{"num_hidden_layers": 16, "hidden_size": 384, "num_attention_heads": 12, "num_key_value_heads": 12, "head_dim": 32, "intermediate_size": 1536, "vocab_size": 4096, "hidden_act": "tanh_gelu", "norm": "layernorm", "norm_place": "pre", "norm_eps": 1e-05, "positions": "learned", "qk_norm": false, "attn_scale": 0.177, "bias": "all", "tie_word_embeddings": true, "parallel_block": false, "init": "trunc", "init_std_qkv": 0.056, "init_std_o": 0.0099, "init_std_up": 0.056, "init_std_down": 0.00495, "optimizer": "muon_variant", "learning_rate": 0.00954, "weight_decay": 0.02, "lr_head": 0.00525, "max_grad_norm": 1.0, "warmup_steps": 200, "schedule": "wsd", "decay_fraction": 0.873, "decay_shape": "linear", "final_lr_fraction": 0.02, "batch_tokens": 65536, "max_seq_len": 1024, "doc_mask": true, "train_tokens": 383700000, "max_steps": 5855, "dataset": "wikipedia_en"}
Each number is 500 + 40 x the weight over its row's rms, rounded and kept within 0 to 999. Layers, rows and columns count from 0. Numbers have three digits each. The size before them is the row's rms in percent of the matrix's.

# layer 3 attention key, 384x384, rms 0.0665, rows 211-319, columns 256-383
098:497505555505463472567507470502470559459471487489438498531468509550489431461467509520486568566492505462527549516435499512553559504478462463568455501550527458504434569494510466519521486524446522516487491459532422498566481487544491547506483504532465496403499530495489548436507476481480450510505463483542458464539541479471487598508443497512535514465539480477554489496557479425422488541509
096:429477528462457405573474540536467493514477494572488532498536449534468476476485542482433482409479460534496533492489482488528554598448431480514553454512558489523505489512551447493473429516444468505437516486504527543427550526511508472527428467526487471472508545588552454580510507502553472467521439524458519507511510434494548548467561513498475540504480564466502498486529541522418535475518
094:562453467487493593461469471459624460541468557596497484551468407536545508549487543468467455540496470489479491499497516543455453514557497443582455526546472454519593460412492563488454500468532530521426553499483496517445513483539541401443562513453506528458496488513501578470549503472522445584502513546450472593483529506472463476526498519519485480509465456527518534518450526474469474506490
098:521433453607445556486510492427565416550494487493526522597467450542495481464452468546512484503476562506529452544518544616509513470532554514542486476428472486504515541506494472488536494536438406494506546506512551535447484561446515518482577486547513423507509524500474476478462505495518526517426498407562524517468526468559508472460577528499538513527506513481592492579554483540556385523442
101:523490474473456499499601480483511535460555473534522526483525529498423499434454493563501510421478540480447449425490497521395525478529545529564459483549570534586516540463522522506513504550499486541458518438538461503517537500415504476447517502505385492484497459481491494494505486481497469500462474450579535563472408458427541470486509502487468493473466443562449424523469547525490540506480
102:481486564515530537495486465520531485570435528472490512563460466531521483455412517450502429566534478459504519521470536471431462427524579496510454455509542485526510457495410506474424459490532550514586570552564474557487498461499535455536457523524520519504551461435548424472441526475502468487507524487514441549519531520513453490480459480573488398463485512531512503576567519503524445523420
096:474560478537511503488531508466538473547392436508477565489462461509527541455471503491441454501510482558505490495458533462460463486558496466456487582531527461494487411492489527458486504541533582543504497574495507478480601496459543476494473518500541484473469504497504560546461532471477529526432537489449500529538465456518469528484512538447521476531498488502513601541488530463460501546530
096:445570458461500530514488543516543498535515462517472490523555588494533568479592544521516475538565485502505497534484533506499544486570533507533493541471489527448488494526488511444507504527508540451533524575478467541501499409509488421475465532458476460576515552458500491507539389469459424513482452487473452506534404568521512538519550405516522439539423451444506519406494566482443559413440
096:445487537446476472556415537489455527551496455502499476544512488479464551540498568442470570444569518544490552458484504515530391454455468477516404517526502512521548445547550488523562472442560472527489498501413525501472541522451538575479435476541494475452515470465498417542503509500577453538426444525544466576512510514538513476515577477481517555506508507545432492516523507511378532477546
102:544498536457517446447519449469448423532485479528532533446508494515485487484449484505503473488478397583566490514532506519408543455563553494506482539496478508519498450525551534566477492461509494607523511437479527514478514585493486490465458553523516553493489441533535456569411508447545533431509471498535532522527540488528496449525512509491479465421457435534478529409498493442484514512482
097:501535488519427455446440551461503561500501503527503503484518503434517518494590482541527501509454487557450495573454514425490520455573468494535546507444542553518499537610529488489503528485447557526533495572510513475482503475491423461519500500505491517472555465489494519497482458563517569510521453517510504541482527495531499490458476517506480489558473518481556544473546498547430459543476
099:496501485523485391484496549487576514451461519573533513515471531447455480553488513508506519477525503563476531486541589527513569470509493523441481511544420484415456499581476548482555485441473450504474556455468520455505475481430517545465511490535513464520433534521463451490443470528401496507569510555447492455447456496505488461490495520535484483509469534505528486530523547446521499550510
100:523507450476522598458537523517515470443564461537538505516468548492447559535560487470526482490538477503488426508493538506527517501548565492499490525531483485544557527499498515466532505511551534473535452444444471442545450458521569587475541475553433511540563533457542549536527501507490459457526531517532495524460423500485491536496534510540518529475495469497474413463519596536467502479454
107:494495535533533531503480560515430472507472491503540533459526471516503562475532469554495515562480470461522515544510552452594502520506459554482527507545489532508631498532584572443458463535439519477485461505497408570486480564507446486485498459472481495577471431432537469445476466466561571562479506461520524538405475506419563563519531538467478513503523450506545495481536559480477478497416
103:503470565499571496479463506460560438474511470443452534483402462504522498476481459426585509454505460442464505522484492470486498509491435461492544470481457473494521453526476494555522516546516611490493469526496531511532459531510491521464468519590533530500527502544510498526560462494489448445508462516555421459433517470453519479487520517454489408534494542388553502546446451494498508489520
107:543563524529553453528476458458482516520500555501500512501448549514459488549519498509458449377505491523471497569474533492524488469468526504495485489526497450478520441460532522516468430495456491407446505443548626564508466511565536529445484472486461490550462513442440507439530549535531503481428524541445505442575537483512487510534508503488470574495518511513575514479528520542554508465534
111:519527434483449468533515466495488491447590460468432538438526585500506517542531462581550542465538525489506486508536466414524509508573472551525593458509492461519481413477560523528507545483408459445509559488490502548497478517493524474441541451509543585527473516480453548483426551449470496467538497513523460466592593583403497511607566520457525513480523447477478560457468509530529473512441
111:520549490545516527441533555450536531512544475592479568520579504523439495538410463555513501540482497499527487535488530468471457554463524528509544446510529469476495464540483554428486494493493554498518487447520443465547470534495522489484473503498500404521531528402546401536489425512540505555474513493513443414522524479439586497571455457502492473479487476504516516403492464476466474485483
117:516455501491566507445532530539478498522496541524464460500435513529521486452536572477566514494463546414489541502514492524553502569471449490430527480509564471513611470473428553440523514543459499480472479466501450512508618472442423509499510481498565448576431504505485484458526492466432441508561433503513524532469498535543493474525495525413539510462498465537476533460507492550512473476476
104:481508502463524560429450453484489453419446488490492493512510507484477432468455467516541570501467434458478549487444445495560565571508530558525487559489502521463449509430459538373443503562587515437579512448500468566484471486491502505478451508509479529499526479482489522538506543529472509486519502509517511513518535515416461467407543475569524503546516426433514492528488502430480414546500
107:498513472531547526504516510527522508438494485485501475476468542464497480418542518483526461551435423540494479452452443556517499568575483478478505454513439465539463583578524492469565489493485504518470560445522489468560505509506505455463439515429535484516587519499530457475445505493465469479449538450441463415452425548483501499519547485515472464523545454556501504444480544502446520457488
108:492534541515540629480535513559515518465480526499497514498514523558478461529508501447428517493579545532484468458504561401511511466486467432479501463529585457474457440500505495476465484563417550525535543491520477487391548454452466536436530494426528517519536496497519506585522463501491532519496568503527517577471516503449485422472552543438479442454481490527497489462514439506466504485487
112:514467492565438488441465500458489512574475491544578531503492495500494491517535535447464484477459445451491518507495524514497481497541495512508483506503448476508534500430499524555518521526514526445523467456508491462448519464501531500488564546525515535500467496524529497465520514501552534524402409460478510525509449465462459421499476580488532458511506475475501543530452577426576458481433
110:401491395583456493516464529547441512499455505466534472528448512529445484559506464518547486547505526447408513533488506518522459462501492542543504494506566467513526454472475446479514524464477485603549498451548402537583473422482533494453485483459541523492525483464546457488525522498554478515450530459574544494475484575437509546531482458487452520472421517472473497464491503508458582559458
105:438531517502527539489484519492460461476512436563537527497497535527443458470509475529512527563523483489483546559449443580530512502484541510525528559489513514543464541558421475444500468535513471522542473551518498429576532443569500485446537483472435439464507516537500559504503522482552521526463444512548562515443539449510387525600534465525427444512517549433395489451550479543507527470465
109:432558530515571612562480496472502569545499474515497523469523534565531489489477485503490519502554559518441515481471426483492496505463548462558412500419461560504464486501525535541493475540473476468543434492461539512550361539520468437491499440545504462514498522452490488501501485495489529517485459527468482511494524492558468514521492499510533500457414544448479534561538530482397514518526
105:524443476584500480545482517472526547528517476552495499488457498479575566478559473581514494529488440500495481469500535506564455450587495510440511552491484436529476534565515510522467544523504483506541459449505503527507488528530576529463522463564529520482471479509478580474452503439404526508466535518577566486539489538462451493463497513475497468454511436511576499526517483518517533448472
106:556574571498472453490462501449496518450512540560482496490543460499461498465470562538476500551451613499430496517559577553478530501525551535453452441539496484608468474496495491470421524488480526500504482497487424476537518544460524444508437449438539481475489527490474455472498573601440492495558518494494481525495506480537503416422512518471463470501505530512481497542497433549533512520499
106:463502489470508509540432517494473523443468415477509508491467467524490398560393511536436475521597521467464482527543462547532493500472528485604453526394591524524446563515490552520590564557529496488461545540486439457492498512522507492464489528599491463441450514478419448501588483499482449487488537473486473518498507458504515476467492541571534558534564559427509530516468526547532459484502
107:584500424490468496468519489453503460455547448495493479480436497516544541529548477507541513608502535492484501548421438525510455568547505475492517516487461545520404528511474559422519473497522506554462557513445487449412446464493494435521528549499595497471540486498505576530510584448479562568505505547474498477583515517512438486542587457506409487511482542527432556495471507546475535583541
107:553514439497440513537479447470524554498524512465517514489545504416477501469506467542487455460496500524474528548466461528459417547511466520469492544516523445442492513516466485528497525511468541484516486492491425540473477482480477462482476521538523548564505534557433463593494560484453471547549464494568436438464538494492503522531550470509567525528505516497459549518553461448524509519515
110:487499484541564471499506569462525462518449485518452527482507419465533533453512460519494484362491503475480475483451572477577512453528446456463446553466494568507538527473474470491503532463602547542496491494501515452499517446512472479495595433400480492594472482460501519525522480481511497587508507508532503401513537470508454573436532475503537533501524503524474571500494479522439548490573
106:509453544555473474528511466477466488476494552508552497544494536500481472490506514444472496459498509496498501436437491508514511418535410524522483518467542494532438475545451501574497553577518496480489469482514569488536487549525501452528536529524515467568449456478494417547530536502444458485506619412496576522496576406560545542523479532429537570490479495483473479517514462519534561485477
105:452500581551455449463582524453601420523503592467553505519527512454558409476514501503507476532478449461415452461512526494455503470450458462489501524466465479456435482579528487470517455460562441535453487581537479570519453532451474564550522446436542504486457529567474592486591522461428485421512496502541591477513507479484574493511573468564486526518495445441581484485496553414455538500540
102:421526543516548463503512518448546465553466473511488491549447473516482558437572537463480502499445439536451434444493528541513530501486462448581447461513525452495595492498524560472485460543555495479496530545518489582546487496485496418461575514496507442485471548491527497475564494561511476473425569406494484496553568468509479566441511432506464514470490521538503439435510448478485536485570
108:503471520513486529519443543515507516513491480448436512502426534426464507467538474510461475470468494481521542434447510579510553551510586478521468550494509511414466518468563452533453503451431506499472506484538502523530459481370510540539462450546485498563417589476486452529500565451504506511493551509539460518420505501488473511513534443513518484445584457498507491515521476601507565492542
106:539484543468459543441443536497429506518493498498514449475529428563459421465443483509501524471483514462545517488508482439487492459469493509532556435533437510486533516481554522550473517522514476488519502474484523501497540437512527508463466515520480576498482507516488471536530530416492504450548421453521430495512518486557465550582524447476522521487613499474543516448563490432476510426503
105:502475572477473514466514563544477394485524515545466528602524520446448551540457613492459562492544436503543477463569550568459492454588448510455502590516470505486507459500516604506524511540464528526533463542506462462533547547494516487486505559517472565573522498461516503484612500502486522509506462489495525432436539404600469518504579585535532513480439544537603507522409501501515475455570
107:546511488531541512458476448548484533465462590471555485454447505518538413477536494503542483476369492469522494449497524521522478474547451481417487446492484463533526556482433512488499464476467513406512503459511424461435534512503474521477531443470597478443468580539499460530480473562577482522557432509560518468542489506549497471520454487501435504474492536481504465528583484523471552472434
101:560539513472464470488516477476481453498536572486538399437522518464452458460513453493514571519474450526511444573578439493522487515443487498509493499466445454522539421501427479454491484463497393558485569455494527481550474494444503502553505494495464628560493466540494548444573530483548483476553518554515521458469500492522459442499492506447433504510505499532585500443493471483500466517574
106:473511520581477492467486534500530481516478561505556467543450498501567504495559472519486501442447527510461446485580464488492454508547463502467620499463471474587518468534533545486499466504528500489456488494506484495442510503525498497531511551446482556404455476546516511514472479520416493488521485494467523537509470489537524524498433594571474506466533494504454519536476444470506458498558
108:514462530478467468499492549581551493421526510483452491519442497516526479444442511475459486499519464469530489477486530486537481538546483479453461512561445431492522424438546497485475506499533505513425460512504496526455537510527528494498515486500475521508519606500569418524525541488506517571489436480494505499478458505560517554453441529497541495541505545497497525494522484536485474495512
106:514470434540547493531509589515568491450477478463512455486512443514547587447550467473440527535497475522448524571538471495491487537542437470567528484488487492529483557546479516493530581460440475514576424460519525499503481445509533468510523478453481488569486531518491469486538508546469453478516437480413542541492613561467472465567486583469454556472469494525512575460429413523490441449488
108:485518519526514442471485425490542587469522478528494524537496497545402534503531538538511525473501546450427509526491517486517497491487549542463507482474528553501447538490522485554484522535416452525506512464552497491447634473524509449589485490563525494509499491588513434501526494496541501509557501511519447501474464454455477473481523434453475535467495430531535518497549463578514512533431
097:480475493473466547517582580483532523442488506503584496491528520514446488482489557491414507492488525517450487482564467452462490501524445536428490503492500515454459474521425518498459501429482448479481431525436499556524464521551530496511573435538487538494483479467526547482521497555396471495388491460571511442479561572505471497442513507468575469515514478579485492476476515536564559486492
104:539519520502451507507554461398485529408497517551573583540529457458524502511487491509464524367449439471480511507483494501518504562518425563455455505563450522499466489497555511450481417560466518460471464484484497465458553477512515426462437513489545489487427537526478494497389524573473488541509498528527446491519509475532525487555477530536531499433504426544527536502584445442531427533488
105:498491526447476544389425517556520445442532440484454571460534504534413483544455505567570547453548439460471512520530559549492493517462542499413508534516530480502559451528485525482478462459534502506551548518510390532565458472561469451497505522533494540518507500440533520392559416528488525503497502504508510479503434571516479475492503538540469491529480566492476458539540580533448605496450
105:509477583497505484554421522464484479479517450461513518507480482498524533420584484481533524498443432530574512547476492500545578449548500513496478500463467493472481515535507550425478526481516498513514450512526538497600530454556447545520467435489447534551526540501528488435495446415452507553456503516451521528466528520468513473513470551532463500489520472482519595461467453489506583463464
102:533484576485503512491483478526450511469481547522488516450505503561466460494488547571430478472404472579499425498446483455475517475477534556600526445538518458585551478453534533512552499570499419602511480474541443472484430511487525457483528566513458444540511442551464490544499502490459521496486412496477520450484554472482479492512519484501477415493482488509428480476538475498516454515485
092:499506452528560484511503440536557450475534560486442499552401522456571576466497519468500514549488566481430468463465487445438549445456522529527415531460511489493425490428508530548460525480473517519535555496476528474512497538515431501537452498485502510476562462558498505486487469500445482555554567520510514497449498463447566529529531485481457476448455468479511440537484530514465462496489
104:515555443546496439469470445492504511472534541546508483514467565426462485526541494514477499512470552529400460519470537539483517601480464551552523591529483419499493524540486493495516526490480478446487481475444436497448554540515570512476387489508499494550437405458553474570475462494545526446513521521553554571472493526498513466506487500594562577443552531558570506546550481504495438431524
099:528537468429553508464508559470507527517503512550493480463525515486519545444501482466527486426475523536510537520461462580507515508489425480445516505450524489506522499544454438463570498540509423554447560456512521528497531501420527503551543437475552476466494522517441493464535418509465468495533509532501490557490509527542442492485465446529509484402508503551552462505543515546447435487488
099:495512579481533469417570520539549422532528486517466507492455464487573501487503564411519499445515500559563501636530457497543543527482469513434495512543466515538408512578519518533487484472501483481542521515518520495462460451483473439507496493523488479459456505502421478511477575473447494520628540554531452482461481543499488431441484493496483482516526493561506514562535479435479500573577
098:511545516539466573507514449475458501497515447439472537423471536524502486504526545427553539478477513540447443531540453452567488494440490485477505467474455461493562513483569514456478485506454435480499463523505490505456483503463490498488461428408467542540490480473493522531529514515534536491415479490517539529513493575467479459423457503528482426517474436509474477455531454477570485557461
101:511508494495476456471512469408460501513510515509482502482531548439414539558476487519508499562525580563430456490584436487460514516502495487458502516557490456428512454455548512527466448462487465521528516540478483520446529530512561539511490452459511487440449422578506519481506507497533498504516487536482552442472498529605483524536583399463462503542551577514517562542552521526455499486419
105:568491493508397541500411553567554483503488507473410455464441499507519514474432461531493498509483500510545531468464476586519490537552534518436483515523550477482575490503530528502458495433454506496492499452507497532507509537503465476461447542533535506571492511484474534520477472472481525540497590479522519545438596553495468481480529448512516469569532504617533464481548525498526478493569
101:414499497527511501491471433476464505498459496479496492490457485603517472462507517486498430412437549523484427531500485499473556517499519489505594470468478504497493586502530500526569592440493489479488483487461517458436505487460528510545521421514428531449522508420527413561473467568501448461551511500491518508507508427449491525512478513505505514435471440499473499543514518514508449486443
098:488524524535514524485503564534539426547536478558527513538487477544451490526470551491547531542530513453526529547481445535574517428548533454487519511475562427532506436454500538486513550480475449471568437499489512528471499487439476499496528458482452474452498497455446478496575476494572424514474527450440489479566568576479463547454484491542510467517512460479528433519546484468508575444508
104:455506452479403504540466513584471474517532441413542472517483500522602498526439515513489485491552481493494446475430480552497496519507432541452502500570480479520491463564502486453558578436462418571479466519561474520537520492531415574490482570530498461423543566492496480514552467499516534506504546497470446510573514477537461574567500478512448489559488549520439494509478499449469483480449
103:539445545533463453529450507471541527495537484472498514440529501484505537474489439580479508489513497505434486484489484459527558488496551396517458613464477489488495512460552481517558493516561421523551465522497528454427510496461478463556437538524510559591512525517481490516474524465465504460550414510463485481532493521547523517445489505568559551584516537510589541538550513477501465509548
100:547479549499539510503523517516533529497554378501506522431492467439484462514471525497511542534486469438482519506518518454535506473484496460472513485562531516429531568553534442484540541483508500544503437509503550503485519496438530480392502442477430523574514438516485523406449493505529641497542479541564480446527483492499567486530472556490438451529478479544467500540503408465558543430542
090:514501527524529469498473522497526460539404514582478518507444464497505542399444455456511469444471514513494461480507521527518498431598534581585486497559466532495519537476546498538524495539519539472525491515549502507466461516578496484485498469486384430503448474461540493487542486486504496550510486516529507512515494473531438512508441505543513466440490491474471436529537449480481536465508
099:519523547538567535480469513413501534523520460462481541485556506489478461520481534506469464480501560463500455596438503513467428460437540543448602542573466498525474522554529498509413492447545501459470512443486527443515518481530543491552560470498432476553525517503453536469466568543493533587537500489532429510531577508466491496494465507498482452488475448430487486436464462490553451472416
101:552557482488410478496515503489569474500522507543571485524559529543513465449493427573524515511483540479518528523580555467468438479577515515496513444557462514532452486524565589495516506488505500394529457553532444530484426506552539534441497509518496500469587497468531539449467490497546449553517507561522428480528499533460438499513511485439486540519512455484548537499509523500524481466444
101:532508489497450542528576457507555506523494539461500509453521458466517492539572507448569514579504554462534490538501489585555445502581463527475474444443484539511530508495526518486492517527454460483557513521495532535478572543553452485516494401522587524479503499495562507548452495532528535406506476472532558521514530576507450533543491479479481429450450443527442488513532468465531555446507
099:471443524493471497444409504493447501502532547519502548522516451484479523473504442499452471560517531445514588420543497528543538527483546494485456549463541515549534481474555528483461494585549475477526443454523519503566586578519526552501490541552518515446485459451554460476474538594534489473478504483508515553367461442518541533462459478479509497511491504480515504531550490459505460437530
102:449534523494451426525502527457539562487546520501450495422467534568493489513537481483507423516478518502454485439450510464503511502550568505512540479519440511570474439531409449430455518492467425490454472559495552549562530444486485526430508482450534465461548532454512533568467582453518464498498515546502406472483531567462511468486447474482571491485425456500563535442560471452511598490491
098:531455503484499523548523506496504464443485512443522448506538446500510438492497604528478496505457473537477541416544507584478445495503450484533467528461501580476517544543471527542449479457503474518452527459495550523549454496528465525475541536504478514475419561530526518491518425510549450502493532479486515424501555468551503579450484523445512505467543517492497561533484519521494537499582
103:505500509507503475492508430498475520499545565548494489462495465563475542415539552508497591601467551491488510479565527446511515442482568535492576462532511534449484443446448501550498456525460490463552440461475575492474560498491455449528526423569508552528443485511495469475466517465496479445491513471550516500466491459507478527510476472524487498425522498531467512491519445544558539473443
107:442512456566444513553538567609491480585469494510503480477510574461521598605492501502514539585489455487476442498514542576511446475577495468539471468589510482460493502482495534466445445512446553485546504630445484500465569565547515561528536548405502433435518463503495506482545536551559526491508476518547510481560473483490479521510476522455481518407514518447557549538538544476520452512499
096:499477527577479551463462472562466490464543429517503549480576564561477453386422462522518470453456502546498421484477478469477540482479557492505473494506506503492461486531519506538492528424409477519484490488505548490568508519520532489548552489512462500455508492523428546526504499530537553521513533488450456508519469508512490409505497458524476500501522502542495498479504534517461480511564
092:475443467506504432538501509573546514482536528444578438557456483464506512541445524481454452512576483492511495464497476560539514477495517500494479501560527480479431468548525466577457613476503435480504454477475537437485476516496382441498470493449483485566533459526598476568532493596605477507484469454443441540524466530436488432474487487412560519518492542542494515570500474531495480519490
102:450461543489548463547509540465468476546436453465474500513462485578557438482475506530466487527495463560559429510504442573518506575451484511494524547470519501533499452477481497471547512470523513521576493544505445462527428485483484548430508569455513526489513494532480573522437500461517427456532489497437511503449545556557508572479475488512510469459452515515437505410425494527460529517498
102:490495478514507445528492485495550529490545514574497537544471482452536551458526522515496515551526522540499551540526439555475485516528481549523458503473486453519425571548471443525433442437455541461525550420462514474500501534602456526447463577471483546491476554518605573459471498499513514540479450520512477492555520498448563465501528564462515471508523535490528509479506517410455505528588
097:492495510494533506455493542471426458515475464503574493486536549433492548447466515516465460491556486522510522451517545507508534486511456545518458579493482508477519461580463514482462473579542515454568600547580506498508459477491394474406503556463457544489531583481559458528538487489468591515445493450492469539546489499493473492519470504437447524488512512557527447498446555506496427476478
095:529428540549457526514509525465517548542497558494457500529483544576542553525482434528530497457474526540439462548471520513562478476540499438473526509429482493499443476417489485461530553569511465501469518510548481533558508526446524463406422484404560498489465476490464560495500474505520492476473471425504464390430489459479510542511513528499488507415511575382551519556551535530511479522481
097:548509491484455452430519503376518535501514517627515494516427591513499409543466449444515464475500522507538558417483533514413550435506482507479542526502564506446512439471474514559504547459431553531504466478494451495485486476489491529563504516568512591486468499456502502475437553470510533527463544541475484470425461400482515470535452471526433495492569528526524537451456422448521548439521
094:567532528481515479530476522516510482459502532484532605499546567570485508540444522449451477587458503474476555560524539452413542501508522469446449520509509463486473450526556495486491466398515442522531398519481475521539505499476481448530509478477563483493417548464460514503474498476533485552482498500428487489521518542482480454545476497491441525527449469596488520531424448469494449511512
093:485510481487531509469530529523455482514493439405515480515486513465581502456451467482512505483483469495498532439502511453447513522580526396487502490528432429461496541535509492462506512474537471496534521563444469499505416468480507518492482499447491495437579444512496453541495432460511522539562529489456449448475468502579465570483515448503454521538562549495587566543481498492480479566565
099:580500483481492493436469527422493507492483432492549497517523503525527500506552443533448433581471509521585430499494528485506468510481448548419503501499551464568472511483517555535423466543486492529447504433486473555517494502458536576457493577526494504492470483555550438434446500516441490484499513483552506498512532532530530480552563408516465517514402492515541460424486503485501439494486
094:441504485561519507422450556515462491489478467450553470577482526481483463558465499591490461503512480488465453484453541535539502450510458523484510522569483368519572474519481490423464514494498542438460502509499415520499609468471427504477539446491528524450471465501548489461512533496575558567507440481540498526417504524430465527466521544491482507477462522553516447473404479518551554517457
099:423434486476461463466480511488523478422416486506428484505445512522473486477555526476467482528525446542459528543503476568508526482507504533475508523508478429570517580538509496501515509571476489422502468548467501524475548534507557566485518512505435497485495510476513415391549493529446519516499475493526475554532516499494420413428511511499525490476532469462452440531545582520446460543475
097:537483498476515499582486541507486572440520587503522518519515493521506427518497590559535468511489496594471484483464493527450512527542529532502566477575525530554450489467507510507447485451418511550557601500491508503491425448479490417496446479463456496466525476436526504432507519476434461469458577577514555458496529492459516510484456517470417433467530447514445515464518508474567530460557
097:511545497517576486457522474459482461471477435490500550461497493539509535434524442556499560553534500526528463520456519532527578579463506530495465516501457488511462489484440475565534487461422528509503528425519487505414475439562504514507529552498505439513535482511504501529502525518496488536422516584421477519537464501438474484541517519512549478461503463514537448482514441473556483518523
098:548496572515560418506423497471421466488428552464444468544531507530529539498485490553510517486457546485514444510461449543525527514528571442486549537486491454483516513439553493475501530524547524510605534441536512476504482531498485509478459531616439504530445593494513522494515504470486461474505515547419441532500519477575485522457501471464513487500546426590510531541570513495564556489469
099:485462499491433563480519536537513510549475527514533464566508452470443524535486483444480458468484488521515497537516463561505464442430497541499442560533527516479535426554415495415549519446519433532444564521529493532562478528454524514501509493490539524502521463493485528458485527506488529510460422454474474469461470488492566502456471500528436478511440506443538420534438535480482560562531
097:439500551497520453513410498496516470429498567565453477504482479509430518565529494562481474471453460522492478470423533467491500471550424506476494482607583500532489522509588551480548535506480523477466453412553476481477511479476498533442418528470497577464518485507563491526487435526457523508479472494495545482484505464546498575511485507471477467474481543476544500499535448435495489488510
097:479521462524534574482538446495481471521478463523461519448506481553522511497545482474527574547493532468539441519604528443491496450475493496500580486526384552447497493459501571482495480527476478482566510497445469548446499525491515501519423441480486472472436505526515501448488493481477511468444484471559469601559522530463524535520571481521465441544456499567455474436526529464564550528452
090:536558484464448500541507499466513435510492486495494498434527477532517461498566495545569490455573577503488453496501513474423491455496470434480456428511482484484480515497561496544511542525569434478496422499452497539419522400531531568473518492492568444511534469494534534569517483478498504415512438510570509412496484476483569520487551440480433448485478482551525560574547514484532542483562
102:451514552483450505504505437467445457509464490447539515524498492591491441446482497506506496524548534506449546506520483485419480493489482504445552465416498422586529464474440504564519437533504473515544531511569558559424538501556669523480507525533492406486495488519442496546490420499562511504479515552478452507497430521534493466510432518547499465520498478433477479505494526492493429494426
094:535472434452564556563460543501495520511453487433473472442504499505542475453453470524453511521573558488497493515470545463507505454510459471465374538460482575589529554445441488570479384472535522476505483514504468547508504515586589500631549541500478446545524419482476498551545434472534514461539458430476531592456529472539510556480492445575500603532517532487507516548480470477569430551538
098:485484523552559508455527541467518454513474411503482492479458489488554499555504573490487518491557488522561457411548531587489474538477429486489527514515540483532571479542470506450491456553547542477563412558557500493546480504470477514532539513436467410473498475483520500529505463507446480534491526482464530494457448479454470523449558484535532459480455438529493495545525512454469537507491
102:516498456574451482470552494510522492461516488455420523470541494477443472466489508506489510467427504479468471478561517501493544368552500529416474461508503508446507439464494541486524468500481483544514443535525406495527548589529444496476594494417451499562502517503498484536540510554483498464515482517545464472466543599482538551527566451425484541458502537557475539541479551484546487499552
101:502446510485507533457432513529534424490460525473461492534436420548519529447525448428457509502522499468519485499488511494527481507509471537439493480479556480456566441509587512481515511505538505467438498504475540533498486523439457552518477405506452500568486477544444436494543527451528465552477450487545548504417499478479586516522487512505493550568501447486545490545461520427482471514511
097:478464465516456547496540478445436453581491509489518539608570456497420460493434438518483483459473509472537533533512527485472504451544555565528475518472558452469446544535484486504438472543480570554528464494473487546531499481534455481434534495533526536575504529480549493479460523500479524497483505432524516445521590435545580513484443566536599507473517540465508486515469346508446552477518
097:552494562424533490501491505461522558522514497527451470482504535491474519520466450488440524577581559496425493519493521526459510520529568537529540487533537455582480478516502565477432433546474502450555503496459471480553472518502512523458487443457478555457570486513533519459492537517505505509516440444506484470532552480538482421493557382444483471545534427495538534433557528448481474509482
095:498524510516504418431544546471466473449504493522528506547514505514557535516453477479442478483502472514506510453494540454477629518525547531520520519492489501455435453493514467523434528517461532544461477461515512513531523496519440540531528514435596579537478544503492488479442588506535469514546536419529454506502538498488476526439578547476501503530546486492449517453507491504563464455466
103:508560493507527576489519496461519438506534505514481546443453467509500435462501527516448499495431476543494543505496475460537517503540518564437474495487427485465537528455476488492457509474454539429564498511505494542491513515384565513524494490477464456504573442436515489514470445488531576587442534443507525581542543509464491532548448540459478546458497520476455545543483512393493467498500
096:493487425511542475482549430498538490456424545529437495569521446528554501516456545512478484497570472540500444469514461526470505492538506515518503529485460509528523487512471513546488567434485493549534499504462511518417545455426452486446444460392438559529435483507458518486553454557480457462426467530512425521527484450422568522457514492535465458563437522527545473485479483437496525574576
098:516486557448448439496526483536504499524492511487445556517452523500547528542409532529572505510465542496450429506527500524481491549459513506526489576453469449538521471516496480446529428564443588492452511510515472531592513536504530497475472491526462442537526562537413517463499499546450421484480485490450565480476519500526537470479486577501506496551407507443488507520440496556459521585447
097:431451531567495554511473533596550555437548519432511454431580457559535451499501531482505472469566527460483500492490544477588506465458532499554486582495418505540427529532441525506498541491557482478461515452535491522529495489523519514505497506505563431495442534495517576483463539498475514533523490560472525454532515538492480507468368482490462503434459470440505501456422476529463476472514
100:471435501465506465593502537510511555501448417507479535466515463438511510481470488530523445520553570472428522509439448543507440514490501593515501497494519447531472570479418521569503594536492512524553462548484461439485493535504477543544507457512525557421484535557449446521546470500569491475441516531463476538474449499466531568508506552502481517550458565498435441436485390533466528513519
092:480510599460506496443495426484538488476536531525419426511462542473534431519434569547528485492536516521525525473476470413520485467522462537468476531533569484487513525528533439451433523487466533543522512517501467492459472526487455523544499551484499582477528432524417451486493471446495484514546482477503405450544419528549534471562519479545520467488530496484490484520480463468475503570523
092:498497454464458485458531454503539521421575513496505505466585490530496512532544531492527544491484547570507461554517431424462392563512513527416523405483467476508483475538537456461546494493467484465512553501475555497526440530491522467514513455572573527516559524560480566544465481470473501530534458517459504411503496504440505507535489529457487530536466441453492506519488510453457519578388
098:508517415569438538493547528501466476528534556559489495499516515551459580490520536541524444506476477416528498537460454500534469499479513541502493537567497434512574469577409491512457486558549466445485427526533466545496443513515465484526573540494529498529502544510503504477506529460490538523453503472464484539545552475435522510504459522525391457528517477498542489532471453541463464551506
099:505531571452502472435453471540443486468458425545549519508496523473479450514458501494469515532521468510562513573534503485519483548492500572515516502552427506505555513480584530502476546515537529481529492467460424472465509540534518540415504545582439474472464456489445421509561481528511532514468529485526464435495437470495565579596521538538470521523575514454550496509489536505569451526478
098:484492520522506494490488508479504544513582537559495477532492499464531479497540548506529483501551500543510544437539458495506507504474571509530488469521531533462486505461481504465480490550553505520548519498466499452515440456502539438486444524503539474511442485432535495564489420451552419499533469428368532500479485487424469514489471533508530470478484459410480439465462589477542473461528
096:547527428591501459491472487554458455510472513534511488470509515473515515495515490560474448522446481513538481518459491548474506523578493492462499448481471472513390510464546531500536477476482532520497478520492532490490492511498494508453481426492562487467497466516569537505412446416501473557440542459458471486502526562443548520539545522490521478492516571512441563494491468488518485474502
090:545459509526460570473440511487484507495491527549456536490555519457473548498489502513532593477453540471534494486422538499564482502612520475505469477464589467486445476478541583441491531475433553437483518510486482481487466445575509535493468515441479559505527458443464506561506491506544465497428496507536524488504487462496483440540492453504532519474554475504512510489553393474546544468510